config.yaml
n_layer: 8
d_model: 512
n_head: 3
n_kv_head: 3
head_dim: 128
d_mlp: 2048
vocab_size: 20938
activation: "squared_relu"
norm: "layernorm"
norm_place: "pre"
norm_eps: 1e-06
positions: "rope"
rope_base: 500000.0
rope_fraction: 0.5
qk_norm: false
attn_scale: 0.0884
bias: "none"
tie_embeddings: false
parallel_block: false
extras: ["capped logits"]
init: "trunc"
init_std_qkv: 0.0158
init_std_o: 0.0
init_std_up: 0.0158
init_std_down: 0.0
optimizer: "muon"
lr: 0.00779
lr_mult_o: 0.731
beta1: 0.9
lr_head: 0.00593
grad_clip: 1.0
warmup_steps: 200
schedule: "wsd"
decay_fraction: 0.265
decay_shape: "square"
final_lr_fraction: 0.05
batch_tokens: [65536, 131072]
seq_len: 512
doc_mask: false
train_tokens: 1386000000
steps: 14953
dataset: "wikipedia_en"
Each number is 500 + 25 x the weight over its row's rms, rounded and kept within 0 to 999. Layers, rows and columns count from 0. Numbers have three digits each. The size before them is the row's rms in percent of the matrix's.

# o: layer 5 attention output (transposed), 384x512, rms 0.0616, rows 308-360, columns 128-255
# v: layer 5 attention value, 384x512, rms 0.0946, rows 309-360, columns 128-255
o308 108:453524516483465485560475557503511515519554478527499521522494509522469526465524441485495488487487461501496562466441463547476491461480515491471489511510539535481492515545481485582505506518469493536500483519513466524494508493523538528503495486506526484514500523506488524482501505498493496529505506499514509535495500519485502501497487499534489495461472513487538472489488493472528541460516
v309 099:514486492491517543475527506483538533489541509457531481530490460522537495498483540523506535503465463453465495513476485501481525552490490456457491508475485500495544498485505502530481497461508506475451499508480481487533514492523546455495522493492512481487524527492512484472478469542482455489495491526526532482508514474496489515527548497516463511544522519491515502515490526486499491523485
o309 104:502472457470522503470502519541500478542482499501525521517487496537547466519477491501512467556442470431510512554488463504484508525498462448511491542483472529471506530492509508515473539486486469528516504541497539528497512509517522472467515505469481521520516531477477493477509503499509474496497488555498481494491492530527491539490549543493449481529515506503514519528498480520540516484486
v310 102:487487557525494503517503520527474514467470499477503514482518529473495503484524550519484509477521524526553502470529477463521472564481483492540500571495517551498531479464516514524532477526509502510502490483530472488506512489543525530493512512513471521568540527566496504491474523490530512523481465498508533525488534518498486545517523529527489519506492492527483497498498506531543565492475
o310 104:502465512491503512499456481486484478470486498496473479508514501504487490479556509516522517506474465499542500538514485472485466519474486497501496521490521483503512519478521519484504518513501502507508494460524465486474520466530535499462489471458483526482499470490515479516475566516520473525535468466437537539502489485514489509513519536496466489516529524483478480531491487475539523440490
v311 098:455498506488475474534508434498536522482534520442528502509475529508470468512522498471483487520458525473478499476490492507547558520532516497508484488481521509506509518505503555510514449512520462480534496476509495526510499495528509481495468532468512535462481487540469539572493506469514493508474477493515520511470480427461474484481497469470501487477531479525497499508495484459475518525458
o311 102:454521507468537494519504540538503460535526530477523460451497522508545452515479474476483497456503494526483470467515445482527524465522503510525492476478504500465542485491509490483536555539482460484457518483511487503524512523516487533518445512495495517500526507479481549486514474497499503490493448496521459545498499414481518509552487479509513510473469500506511520515475488500488528484472
v312 098:526519523494510539508474503507512485471490485509480501481455501489475488446537485526483512485508478507487521495512518509500520520533466486544506506474550492528503536427473518530450514475517458534498493476489505506462469479507491508481464464492515517492514482476510516505499464495486523477485545479490476466502479525550519508495507564494495486478522519500529517509513486521485532454498
o312 101:507512496520512543513486469543529464492474486469479477503512525482475516471486495493486485510496496473506520477423486503480574563510484460527495557494497561460478560471508542519490484503515491516507471510488514486448436511510539484519475478507502498528507474475528514472468447531508511469514500486515514502512504500511541492499526518479486461492523502496472480477511487518523511501452
v313 106:483499516478522502488516541537531503467497455500519472503522518507455513497501507494478559523456472514503497516529494516479462509458527485462515487472475546496492514508535511528520464502493499536508499486464457456447514520507504491476527539494487487547498515523491520506500536478526514482456497473479536518484523524492536507521452495484569482492542525478483503517510512492463500517506
o313 110:524497493479531516479540528559502492508513462469507495513489501487531475497501531453465539496465489544458509518543505526507477443550490504488503464485486479515519529519480496449468490508492504492492527453487482470483541523538509512512485511495508505518460542486486499478505506513489476475471475530498528463547524524495525508502496511518534496513522521464497491493496446486524475483519
v314 100:532461530503439480521514464525476498536482525513498504533523554541514501519469498509512500520496479526510508472522436518461521494493449486535501539484462539510492506525534483487500523512503515487546457491476510489484479499504527475463521482492519477509508496503514512510481492497513459477460539466495501504458481531534492492475525499507488501444537528536504557464521478488481503459540
o314 107:526555510489488494534514503512515519524528481533454516495500504507485549493489502488518513507497547539524473448504468505460515508530464520498526539469519501492501472561533493505520524507486485532516483489498525503483464515525521534514502492544486502492528498537509507485486483489505494506437464500460504506487483468514443539471524519508475534475510509520471524565487491549514524471518
v315 103:500568453473497489464507508489515485505432468478498508484501522523528551524492546504500526557472472506478498510464495474468464525542493477521494544511489491542515516487490479459446564458524541478479475517490493463511507503495501549459516479494461504499482510502498494517459537489485528454498517508512524482484506481544460498477527513551529441482510485504493469480483535477526490488515
o315 109:485523469500465465480523509495510542484485503511476476520471495521478473504519503494529494479519551481500481549442504491481462524522513455483496534480474483523468520490483525532466519489505501521473522563486501476501506535522492557509543488538485495480563498491491496526499530521516492502514476477501476487470496504510490538479527485481514448477510547492520461477464510523528499452512
v316 106:517526482482475503513482552473495493489500484472522500473548492504492505498471512457508519478528490487524422526439473472507472525479480478520438525519482482500494497518535505435489480504470485513469459533474537503531505454500558483500509473505517501503496527532483488491496519487503528511451548471509567470501475520490505512469457541506449497510536470527504526464533564460488510503473
o316 109:504539452509498489502504463502522448458532466504538557501483486468493503492520459480462497495505516507540483525481527502492442508501505523483470494546489473508512565532498493470497476498496488505505491521492479478509475494479521525518501490531493515490504470476461496464556497514497503464470486540476522482487497530490467518489495515450478511493509479493508543513481508492492523502498
v317 107:514473509481502487518514482505482503462468481497519551521484497495441479507465515492504520461512480472508475542489501520538487536478545494515534486472492506517503530540503490483513535478483464510533509489494518462496495513493546523511483503475513513527482527496517541501521436462518539484519477499477543512497459536507528461561529525460499502538466507511532496496497512511501524540521
o317 110:516508502481468489462494492523526461502511511466492516553472511507466493517457499476522480505465485527529503460526492507502503537527513511547437472494511508544484507504517502470518483524487488499516503481505498512486497514486512526524492458475565495512503501509460500500482522525479483472510506523492516496495507535469518495524490545462506529527503526530503500495496508548521465527502
v318 102:452509469453466467509534473498518534524501446504524515521508513508529553492501504470485458477490512495486508492492506500512490471509485522454531504504498521494510487505485498480478521484512533490514552492481495532498496529506462521512523462425513487466529514531497546493520497518480499493491547509534509495460494493520520513486516519503486456470495511465476519514502440495506490511492
o318 104:489518502469484514539511463537504539515479528463537517507560511488489533544472511563498491515510478484469499446471546494510520399529500479485510491551523520499519460469496458468541547472476511502513486510494505482521501502487500494495536491492518507526496509541460512495510491507538505484491535529511450528500498514450537513499511489469477493518482462537468531473476504531528467499495
v319 108:495485461527501508515520486493532525498473521487475468490488503461543482463469482521525545509491504503520446523544476494516483499474490494514523513494479526503507492488525526490544522536490520430498486481508485501552452530488526525508506509479487523518551503526524490496488478506512486504492453501511536472455511523505495508516519500478531507441479518534471476488483522539521495473509
o319 104:446477467492508497519497517501536508501484507481490503506481485494495472482504469484519547515505478487506521498529481513470473473508454552497524551504539527525462466503486514532510489519524470478500513466493461500491504531466508496542531479488492520509484489524536504493526512533507479470499477492493502512482439530482521511495502500506512505455484525493505477507504509514486505493513
v320 107:517501456511480502513518510504544544476489496509484480529476478473509521531498508464478513550519497504482510436475452470482492495492497527509532477518498502463496542490494459489491465495511489476455534486515527501472511532475521490529505512513520533503468508498517522537488521517512478520517496516496521487540442470469468520435511481452506494539478529463505507521533492512453511489479
o320 107:469503522483501510534541492504560533470482475521480481496502479474516496517531508489473509485508522504468470475496513495487505518449508480468548484508517522528494489466476482511484482494504499514526495495498493494473499554496473508496452495468516528521509497472480479510502458535486494501480518510533531481483493524483510517498492486491508503554515507440473524461526487458487477483492
v321 103:549512493476521500496482455500516528473493453504511522516488465492510497529503530490476492504527449505471476522439487464502542523543478499510499478541508513470490477474506512491492502460468499519484498464483477495488468495471497481510507528486487530503533486524485423493462462531481472477510498543490525489514550518495469545512504550532551489524506497507517535503507456496513487550523
o321 108:509523490480506478436514467565556524505506509464486511546520486556521515523491523512457479494537491521482475533533502535504543546524506480537485445513528527436449515451496491530516505520487527543449537511473512513495498515466542470463504571454478514530493510479503440462461522536503514512528492485521520537467504473470469511503488553482524499472497476480489487514498481471497453512510
v322 100:488510500469462516497491474503504502496538481469507528473469452474454502519479488519524501489542513513502500544490508475516476512542472514524511501545551538490479467468525477530490513472516471468496443499505510515518482500525503503521469464544489484522515496490490533530485478534528467503525533476541497512515471491504518484516477481489522481512501507531513524491508513509518529503513
o322 102:489535519527491516513512454449472504488516501522519534496478470479555529514491461526502505508491501508444485515498519530505450521465496545485490519508532494484446477444500485501493521478461507513500432486497507466504495542522534514495489489527509500529510458531497427521487510511520529491545489508501515532482513490494535444513502486500506508500519459538516543563518475553484529441467
v323 104:468500439455495533477500515504504508495502512478541534476521446518498485540487500567492547492474493524508510495491509468449506470525502533496509530525479499506502506490512485500532521480492445451505518541495506515498508513522453467494488514520481485479507509504556483513455480523505512517496509539507509517481486500524463513498457445504506492508514554525489481524455462481491473529475
o323 106:522526478521519469475543486487492505528518548531529503483496449505455463525485497511489516535458502529528486520514485488444514461494487522525534485516466509516527444462517504537510434484523508494473484513459500485497499513583458470475466527530490518530528513487528443524533513558484509475501496511490500469526516515523485492505445501522458505489514520513469506504526485472516493494497
v324 114:460506476522498499500528535527456458494493465479506479477518463513490518508474477490525487509517533528530517510501531504502470480472472449501489495487525453519535471492470543510521525477517478508468478540495504510512511485497453478563515471476518485511491513473474494513501477480508465527515501481495549523478538545512524487472511475454506498512496513449498538501474527490557497536480
o324 106:481509499552477502527499473498481461495497525534467510481521503547492496468515476454485528509535492514485511484505499529516451517524493485523494473486518450515513460484471517520507499501446540507474528534487496481512539478496492517545489456460535501515482507500473550481497477543504488507506481496492535503481488509541505466505494481483523515490547529465479514523477502469526517532515
v325 107:503481488507575516542487527529492494485484486514458539521487500473471436525481505495486491479468507481496524453515463526458471475564481484491478496522506529534526504486508506493489482480496487459493463507498509525468472523479512474504502504501518465476534510474501455504509548510517494468492517503545440532484518495504507488489446493494528477521501539521545479525492460497509496452524
o325 109:478502524525530499565523520498489480551475524485469474518533522553489491518551502452510511474421503477530464482485481481500472493481501479524505501509466530524529472488503485456502489523458485506528508512484501531444553481466497467458497530505512494502506526483515496509501540473533487487466549500516457483469524469532475536479524530504498495495477515514518509492511522490475480488508
v326 108:538516512500544505548503486458495542508450476505500468535465497496502521480515495508533514509495469465496506457464450532502469506509464521508512513473477510487503520523500473469497470492496500489523516525501499493502555524521530531537482515485498511465513531463486523473488523492500515487487496468520526553482488525481508501538503484506497480495521545477496471472500531504502534481475
o326 107:528534529511494497499441474525501503485463458480482445514495542504486522464537503502467486508477498473519535488503474533506449455498474510436477500471492518488498520468473454490483519486492507495508480504517511530481519535537537482506499553497430463505529523507524504494524491474473518474508499502487511540531535524477491514538510494480492524487511535507473511472473480471534486475459
v327 103:538541488515488532500503479505492521490503497474512488455521504527517520470564514501515459474479440499527492494482549540526485504447486505510454532517487518550535506526480484509529503511498513497475466494485498483492510496523513483526512464504538499496513486474524503516450493498424538502494454438487464489506483495491516513485504470496480476513478503440546460531547477443463501507544
o327 108:549498481502519479478460491508470451498487483503499486475451509482501508455506509519510498461491433527527447518505565452515454533527530491493493522489468483504558529463450494506520532502534518489468481529502466503516490487483505468484474456482532503542515500496496494530471496549447490513497499517518527508487487504528475474505500485494549511549528491489510437503503487478469521510517
v328 106:510517502512539514487491487504539483524483508460469487492495472501494513471528498499478529520482479481523454530511472494465509476517495498513485479481473513476542521583509479556497472450504509503532489509500491470496479488536536538495472476539520498466486483500497446486511507482492515493517522515515483483506501501513481530528558472538485496523504508492486475523559486532473511490498
o328 108:504490534493531577513450491502515431523515487495501510469475505473497512472521478483515554482501477494495465508468513483519531377477508493506492506511507527486524482562519490513516509512497514455515475506472516482492467493559495500485481526512510536495510454510522469466455475513501519530505493501503509458529518531537462529490515503491475486510452488494494466456493511502467492472551
v329 105:503480529471521503467473517504519486516477473522519465482554515512491453476522492479520458538504506574492523536507493481474467497507456495491508510496507479504508506482506495541519544509497517496492503496495506501502481528509521512485511481485491486500492492484563413483505496520516510555522539526512539490520472477496491502525509499513461456470493499484479492450515477490506509478485
o329 107:491517494494495511501496524494537500552509475509501508496532489480481505501446497521497505499513489503511474525536492488511502498478504519484527519563468492495513575476501484527494529501477480501472480509490500474490471519477512512509473509483515505465489505484505464489505503475515532519557550494518525536546515487482522495464506492516439454530494505508494484432482535490525497483509
v330 108:484519483515491503546471484491494512522505497495504540566515501533483469497488509514492523484498511476476506467496508495507530487519521481475499495499527503490552515487507525490529517526468537516471534461440511504527500488488515461487492499529493498516554475534480511454482509488499445489521522518458490511526487522532500547487490519537519489534522529526508507479550473524521497484486
o330 113:484522522509479535538474491490466527521491531501508489500491490501522516469577513498483535462513498444514495483497468491442517474516542499459470485461485522506526481480504497560473501581505511539470507507417524502529504484465543462449479526530489508501564489538524500497478513528520497531506479502507516488496498498492448485531520527497496512491509508496503562471537530497547500526456
v331 101:480532511540486512485508522496507520518447496533496496467535500502494510502481500492490516440517502513462468493513524483489502546504551478532521510534493474475479506480528538522518457465518495508498481474522512516499552472500503499491535478498476500474491494493513535488530477491536549533506474452487433506517522504498508438484496500538536464501515487485492487532537489514475536492504
o331 110:506494533483478487538522510494534514514482503510490450472508542519530503536500496469479510451556489542468461494489554504518491514484506497538496495534485495501480483481528518480459463531502498484512536491513551514509537497485510488434570489485502482503463529490499537512509489491508505521481503468516496502550483531516528475499460512534495526513526482464487482496461521467499503507488
v332 102:528526488505472487504538498432507493508483501530499536480541500516532469522475516499503537492505507528543424540512565509510497530504522450508502471468493477552521485503491477517530501455491548460479535493534494527556518497511470505505473453475482500471478495509475499482463509472522500489468517502558486486472531515494509506469509496492498511548476471420504497482528481474497456524462
o332 109:448542480496457500500515489480506499480477502482516474482545488561511463511508497526506486486517527516563477501501571498457519592557498480532514455463485524528559493482570486513526502476500513490466550482525470536512494464506497502492491480471572511510465507481493522492465525512458476502534549503521510505490538499516484478499496524515518495522469486456526495457476505484499532493512
v333 103:501496533500513517522523521514483511503499500516508497486496501508493453477468537507507503509495529475525504512466488520533518507487526490456508481499509526539490451503486495502551501495536452463525440499513472498439479488473472502471535513509482520475491468495509545511479566514470455514496534492472513467535496500504477521495516528497512493540525522518480552468505519470530495531508
o333 109:482496518442488506507540473439542513503521458526470485503469476472516474492553488480527540488459558528476500479477448498510555582481532481496508524479481554492501515469503513515496525452507478478540493505481500485531459498539532463507513495485494511481477478510497549525513512532516495510506474509553496502499517527510484497523522528479502550513489515498492518500512525506537474478506
v334 110:481465489464506511502549494507519478507522501468439532500442468440500482458515493527512519491542544500495510489486510460479526483520510490479475522524535468512511475493513518517499515510481528503469467485485504519456476526493542508531493477506502517542528479530514457480488502481503511566486498520500532545487502492455507521496505499490520524451510462510533467495484492493523454450485
o334 113:506499468535484536510511514528524491512484489486486517517449476478523525488520473518476476490556516455458498506516492502476502529475472534484467504492537526484495442492531501512484529487438491508522551538517465507476500506488503469515514468492471504518523497559506492510512524472522509470530472514480482515482520500498514519531484545535501485475506492497504482489551489485512485486508
v335 109:498473490524526506548489492558530469476507424508506473472553510489534498486530445508492503508452487502499517504526533468480511521512479524517506485502499496507533467523520491508499539508491500509472504508487462517513556507496463524503512467498516533501513531501510511478533488489515478528538485481511480500498528498498513457523541493514491487437522529513500493462524499477494471518480
o335 108:512509485521488540471496484527482523492464441499511507509523498518527477470481468507546497532475468501548482499512508520529510487520439529502490459487468501478495486506532515502499500508531506485504471516505482495474495544513511512487542543490566507492490523518523510478475472494506500505466479525516509490501511488492507538503536468493444497504493550484532474463473489505507508557499
v336 115:483502488492491531490524475551478454485508471480466489502494488493459493463532523501510483512513487495517533502520507508465514465514495490487492495466470464492522520506483485483519498457509475507511525526516455502486487520498491466514481472504466505543492504456487495475523505514526462449473514505495448469483498511516503487490505507488460500451482488505482494494484505490529508513520
o336 101:511543503511478518536472518511457453534457469523530496521494472470485454469513478511518562556526508479512495516499485475500554498507509513475540531493453498508517552527461483460504496503504488506516538502506524540503495498491488494475508515510489490511486506433487483524512493482512428516512527511534487532503542524550504498474503553537440527446453528537464499491513540509489509529528
v337 111:495523490505499450547521525503437510504510521478477534462505498499437469497526500500486532495518517521478498518499493464482492486540504465550487536501492504502489531463509477502460486464531492536535551467522531519501449528483489488527504539449476492468502495487529527478476470516492503508490441485518473482497495521479485494475532492501486484497490477506518535526508523464439506520517
o337 109:519576496503526440473558518490466543499496531538489529528542546497524505498498483507470492464512526503489489546512512475529475491510510497515509530495529491499498513491519564473461505449495499519490535461472507530454490461515514485490485543465502492503503510510522490471446520467498477517463481473492477524538520507494497524500511477523448438523477534523483527526521492488485509471481
v338 109:569525519526496493468523544461527473503489559521484525491532563505463463493472527537517538523551494512498472519473503493464503478527514527504482497468513503483525511513497560526454487460503454516472495491559487514469481493519468499447492511520473464492529529515464482469473509497477474497523506537521459475530477438495492496457452486495512545546496505487486529505516502524512506491511
o338 110:523516487512455445508528494480510464454485514504509496511532513496493496456513467497526483520520564528491521499488485544483496436492519496579532501508472504486504517459499474527478453474491497534496514511496492499502490549541512508466518523533471484479485505439516498481488494506494508538555527513529473471557497479519484458528503475481474498515482489452509497539492509500499505497505
v339 103:514518478527527494482467492560466516523470496429491465470511506505482496500476518475537472481520457511512524513493450484523526497512493514486494477502502469490483508460530538516472522520465497518480518478507526438520461485519517507539494513485508464466469505572467490481498505474515494531522498520540524516469472498477504543478483463496503524518509463480505509511508459496502490439483
o339 106:503517472515496496476480496466500458526493517482473452481534503475513523489473506463461481474508499504458515555511492511477476488475487502474484467510540519465534491474540508530445504530445498537506531536496494471521471507490493511524526472510505484519517523519494482502481489476515477482523456506519560492477499478490521458497470485473497574502508436497511534486516508473503478504556
v340 100:483497513484507508486484449510524500559486466508516504502488478511486514511467528482473499461442462514539477498534533496503468530470485497525496504471503500497468516567468523508522550490490498491511494532476518533461474510513502520514462488439513472468483501485507424524528498507479507516495511495488481487477479504505499538479491507498511526473521568491474541465491516542505480478523
o340 105:498518468477508513467534465485513523465519463472491523490463460498471567539528486505522500485527505495516536450548532490515505483495495508493510508439469487505513539534514523489533504489493515472502501509478491484533502488506543511541517505487522475489505524544490450464511474513503467517454525524466456475519495480490484496507452511505509538513459559525503499524489532506528490497528
v341 107:523481520536499488490488478532506491508490502474511493488482495474437473500512491500512494448500523490502460488540555510496474516534453501511503514522559510473517467461474535468505508486507515510509522531476519495500481449508435536496484483495509523513497547521523539500511528492440485503481479535477489526484488496513456502517488493538471509492470504514542516499490483461499480480490
o341 107:491451513538494502523564512489446572491553506511488507495450504510478524510484468462478466486517529499506502505500489519485463529494508484521460521540505575483532496445519468486501539515490481479498522524525520517505515508509524532494491532472495493482489520530524484482517483498487514501489481455468535500513508484505494486501502499514481477464456503495484535533478510473491521488481
v342 097:497471545520498492496486534491482477515463436494505569498530482489466494528525483476455560480478503490462470514496487515451476459510506491526515488505498514530507522492486463534512508527446479470483500461477457475475505489495504505502527531516449545500485525538502508495513448501522509506504482451524499498492531477478478544508539498489507458475512535502467540486466529505484566488461
o342 100:527524453507491498450532512496502493453469494519505506514485459536518505524531455470456489512502474509498490496472509483486495490508483480503477497484512529526499511509514472526499513514493462496493458491510458476504510517480481489532524467503451568478501499512485496494486512523499508517503494508546547513479471488489482484453504538502466474511503538540481511493504540508507528519484
v343 101:504502491487540532508446448502522545455498520538529512435527520559508554484536515495531490526530508471504473494531538482476477561476517518486516512483499509456480504485498492521474474511499516451480464467493523481513449517475496469493495486480479487528480481553498543496506467516473522504525468494514502497470508477506486483499506529487524471523514507512505507503553521523470485499504
o343 102:451512461508529518497476504480503512499489516494507503497539515473478494512511455485542478525486518534490515489499559513507504598454492493477502510480530504491524534484459491522512478497506484484492483465460496492475475555460455486476499469502469523530522488526490539494502495488490480505494497487533523512483508532495482489548474537469491516515503515553500490517472508524503540545529
v344 107:495504487472520497555509494505507505495544481526499476532476500504511512475505527487508478475492515493482529524518505472487485493507503523526517500495485523512472517482522498493455493547523513549467478487516531498500537477517493475460484503482491506503507463495499468459508535488477510498500489504514481526494536485460467470489509510487503504477477487468493487474479441475501494518508
o344 103:508491478459514519525468426512512507550534500514509505493510549493497486523514500530485491495506502515483551544491539505490475502487485507541515500478510508471509470484497493499475538517511475468489520510515516485459540520497535515468495492511570485484485532497459541508542520480450524480497515489469546519462519523442473482457495457492485509504492499525489497477471537502479532519455
v345 117:493518493485519506481513518517507511538521475441503461467523482490524518491511490500482491507526480537497514465501493489497488491496464490441463470488464506495520464485492469485510467503509495512506494527502516473495511519445493496500524448493564476501557519510476479456498485495509519531488476542487486527463494508542496471484499479500440516513476497514468502470505483497522485472525
o345 107:493456497513563476521476469538513518506513491470504477526473465505490479506495474456502511492475494513513494491524542515447483481455457505466472502500514551525487498498488487534508485506499479478528508507478521513536504539496480527481509510483488484513485504478473497432516496492538513500517447476478491528486515475487459527476499490476468531491503544468507516459427459494500471477517
v346 109:495484502513503478473504527532471478481501500497482522483489508486490527520518470495515471467507511512503521504480522529476523494474480534536517510514468488457473525446473477526532530529519473522538517498555465462486508516501479506542489511492480474505505520507495471455472475549471468503462483482515466506479483482496481480493484523489514503507482498519532542481498474516541545497516
o346 104:479487516503483478494534515492511515480534477516469503510513561506485548499480539500450497478528511499500487482478494503479486514505473496507484463487496521547509517518522474495531521498511485544505504489542487501495493503478476540495520481507483501486457493470496457517500502508478528492475510510499483525503499497515527517499495528519519501497496517507501491499531486501510507491489
v347 096:488520459528501514449460465534492532517468510493492518482491518493504516513519493461524519486492472503474535414478539500501501457467467517482528485461540498500513488489531507506532530528525501434537513500495478516533491523471463489513457488465491505533498497479494553508502459552494476505528488510468528450503471502523475528495513478500506535467530482492525538513482539470491503502538
o347 106:515491427554476464468493491497536469518500501479478544524521510483489516522515486460528478464487504486499528534483486510525497478489519513501557479517494522512524519531541523545492532514514484495531486480510464491556490480492500486516470478523502510526513506474492505488503482504560507499548474492517484479499482479505479526512509472523493544476493496484488474493521503515509503516488
v348 107:437525514482497507472526497464523506514511540495511467499472492549520483496501511527485508516467516467500512470497539506468514516499520474510527514516453505508449532514517469467474552527497519488529487491488510515484538445480509509469526449513475497501501471473531504455495478501481507488466532498478509497502511497514495480485459482522483491512465447503538476509519523467448493520517
o348 107:500495470516541474475527493492495488503475473552506484473527525488461477463539532496546459510479462480451496485516534495494534536467493511472502509457489464498465514495420537466486510522497459499516500527538502509483510486523478494508521491484467481494515492519503460511540524473467521519474500483492479470530537493495526542508517480513496476507516477468474512507536464541457487531556
v349 110:564506508526516493461535471521520485548514508499451506477519497496505448488483438491469498482498480505522514471530510478475486490518500499500461475551457491491532509513504492559523466487497456500501455524521481541520487507470503450514502509491507492521485496506507483524503514501490467492482502520531466513481474508490525515509468437504553491489456470509490514467462493514505469525531
o349 109:518509518504532578506519469468539546497521473519449493467512487512501510476515477495506418523541477469514487499519442525458495428492517490485497530536473531521516507500479521501502491507494487524522489477468521532516474524511489460486474545490513502509513460510479523472494505471512504503511486497524472518465504493503485538510450507532518497497483462517501467489524493501497470463519
v350 105:519483543473498462502512517489500454529465524505468471520484491586495528475521459480494478554470509481490515505491524497536535464472473519499502514525452484518527503462538543536454491477506495449499554493496512491503507464505492457509461488452502490507511492494437540531474468550493507511496461497506471532501499489495481463589509514474479506495546477497511501533494486507498496485471
o350 108:517487492501481544499494530507523474519481489536490523490520545508512488501462469531557500510511488452513478461459527493520536444556459505457527486509481537510560492497502554496491482481484494449453478498516545547502537493542487485566487474492486506487540494500467560536418522550544494526486494481508488524500488508473496490497467511502501490507489499492499520503471486509522504521486
v351 103:508551482501493501513525498507507534451504503515487506487538508485493527484492457540501400506518517468482492497500509481484484459497477483498517503531478508524483529466446517500508522493509516527484484498508477475458501485519539521477509494420524504482511458490541507502508469494510590549506480499521569505468503496462483477535509492496481495488559503472499521532463486518514503496499
o351 106:520491493473488454528493505513517441468492543487485508467499541501478504517515468529470465520513479527505466504524507500516500464499505522477501494483462492486493505511435443490503520520479512517482493493477546475496477487515506549522507497481497478509497504513536478539486507444514550507499497469529509544495506516440544498532505478492514454488535521464519535499460508518536550501477
v352 098:497510508512511516531516496484540511517447509536477448496519513524461510467509526529538428534498470479512526516509506492497498512461460486489519500486474538496521502465456499472520509454484557503556487478446479498550481513501467509502470482513505445480512464536520515472523481505501504473520462482491491497480437500517535480482504480469534491469474516499488501503542504556483465504520
o352 107:509517472487488486510484545493512492482499501480525490539447504486519508499521507463495480509482481481479497536474478457467529461522533492503524527486493526518518469487512478486505486458491514486525487477466535510511463520508475516476466558510527506498539510531519485506559506494502482572492482497499515509505438514501500482505485485452521458451444492504508502505495463526478516482497
v353 105:467488474517526511503485528482486487517520503571502491488472503504488498500537503520495479492492477492491498553501515523500511466540492477504492517503503460499471496542510492486462509503467533510498501511549454481497517503466520512496461474494615533519514482501487558457551504522494479494529492481512474510498501515529520482489466536501481462524501515489528498494460508500485480491510
o353 106:503500534470463481482527520498519542530527530491489538550481537504484504484507572526482480462498473512486492507484501503522518505532481498480500506474512489496467499550520530498521449467488497489479492515506497578521498544487515510496517511516493510491507485482502535491509519511469530476512494527518482493494522498496510498517514517504536501496496490515550482515456544507499518512497
v354 097:468512478517508503483522509492531530472513508563518490517492483493521507501460507508516531495518453520539513528520492473457475506507487484507479501501524537475483484505444472558495526498492489525501461522467545452524488519506525468522561517483469484520486495522518540465529543498543465513540468488510501510516515518507489485491485507532520493500466490534537489477513483480536497541488
o354 105:498472499470513484483510536495482529499564513481497489475469517490487466495489481477500519457517505506555520518521520478530523506492465486524515469484456470471459516472512551535489509544499494477533484436473490485475479477470509474495548537535536485467516493519484483526477532508515497493429503511485496542505520496544518501460506505492503484500532439510486546502521474481484480490532
v355 135:494487467501491471511496496504498478521492465546491510523505470470501513516502502468495492498467489515508554506477527490477530470495504482474528505508475515482485520491473497493538529476552479496499483522486525494463496490479489485493481475500522497530517459470515509496471488485455456489451497494488476480467517523501548495485470503480442497501520470523509516480486473471499499503502
o355 101:485537482512528497483481481466492523524482490514517509531507541521485492474479503500512505487479470487506510529523545518459539465511542489510540509493488508504501482462459539518517484514494521484510463521505475492466463484514484496499478467470495539524501485511510486545465508480484464489507524485504500466496486541536488474521509498469515563504504517461482527518477495521496466521518
v356 100:475507530473490464525526506486449464484472492472486496480520472497512473518537475506501478519447534464500481483498514523485540532505521505488471501479444484518458535536485474491527524523545512500539464536491499489501505474500512499531509467518487489493502458472480521502481520507533508518473477516556529504546482509494484475500492480466508503500474495495472537457467494506495463495491
o356 099:470508494457535554518505532476479472481528497495517489480504439491485515558515483513493499544463530492499491481480499487538506524497484505494479533451547488501448493554484490481509507531526493478527510481547504521542534489532475560492508466539482456518499505518454530480471531488512534506508517474524540525475485484473525499527478493474469493520459496485507484546467535478534463512495
v357 135:503496500513516484497528480486497456492509494519470479461469472478494529482538497474532477537494488508505529490516505480501521507541478500511486515526500451542498503484450473483526502527524477514459485538520486517523492473479514462526476481544475529501494490494494544518525509500521464483489513516479496503508494484502511492507498480515493534522514493512499510488500465455480477519468
o357 107:512489474487513472543495495488473450509469490500513481526499523515535515513556528456492513526525486496474495501499503485500479542485494467512475496537502503525481527511523524474520501509447507528477513510530531456505499494469494483540488471495506543516491520528537495550489517485477478490452462468493451487543526479473534518499482491499544478545499525503476474492508526505489503482457
v358 100:513524525515470518518499495521505525461528523475527486512490464497507532491482488478512491510509508502540503467459546492481494487506498551465489478500497527486524499510468527543504516508477487484500501481507536501499488468505537451514481506499469494478536564496501501480487455574528471511502463501519484502497482484505497497492470521473516478523544441510516476526539518530484487506497
o358 103:542480500535526526516537519529484459495503476452485509483512463514461513500474492476503522501458517477490479470453472506554532509480480496515472488500492493514473494477497498496519502479497433492473503477455515537518492506437516450490509513493497477505468538510465511517479505498523472547482524452507425500498499469499516501476484526477531498512486485561501526498495552505488495525532
v359 112:476488512522472516458529500530500529512519517498523474463490516521464477489501536514475504488501483491527532465526464498503517490510538510557489469461508498511443517491496516500484481505499468554482505496518468520510549501470496476483496517540488493470506481502492547485478489482440471503490480500500476525512471456507505490472524503551507533483522478485522525506503509482520536496507
o359 105:493530482492479472500529475542487527515529522469476481498478445523503451519546469521518524476469504519529509490480497491489538470469536508507449519512480486508497468511487511485530514511477486516510483505528474506509503505507522506460499507510519523450479465452472504507528541469479476470498483517507495527494494509509503521482499469540519518520512463531505500516531506522492494468477
v360 106:492492509485477532515509507474511557462490485488498508474510532534513511560521505536493529527517503464495455530505510476531517544509477484529519505434520532516501509510515476488504467448487516480540515525534469509501506516516506517502537533479493487496562538448491494529525512475512492518554506482474532482492455482524507496490509538490543507492505492489475498499502517505473539521519
o360 106:518527497519498482476489493478500504428479468490484507478531540532484492550492498557511550533548489503494516494517456473502509465506496492555548518469522521508491480521484483503517457470525512514518514518535489475506508502534501527481515527496504488510465554434507479507478522421533476540523490490455460499493461478489534485494547517479494532462493453501495482499478468510522489524510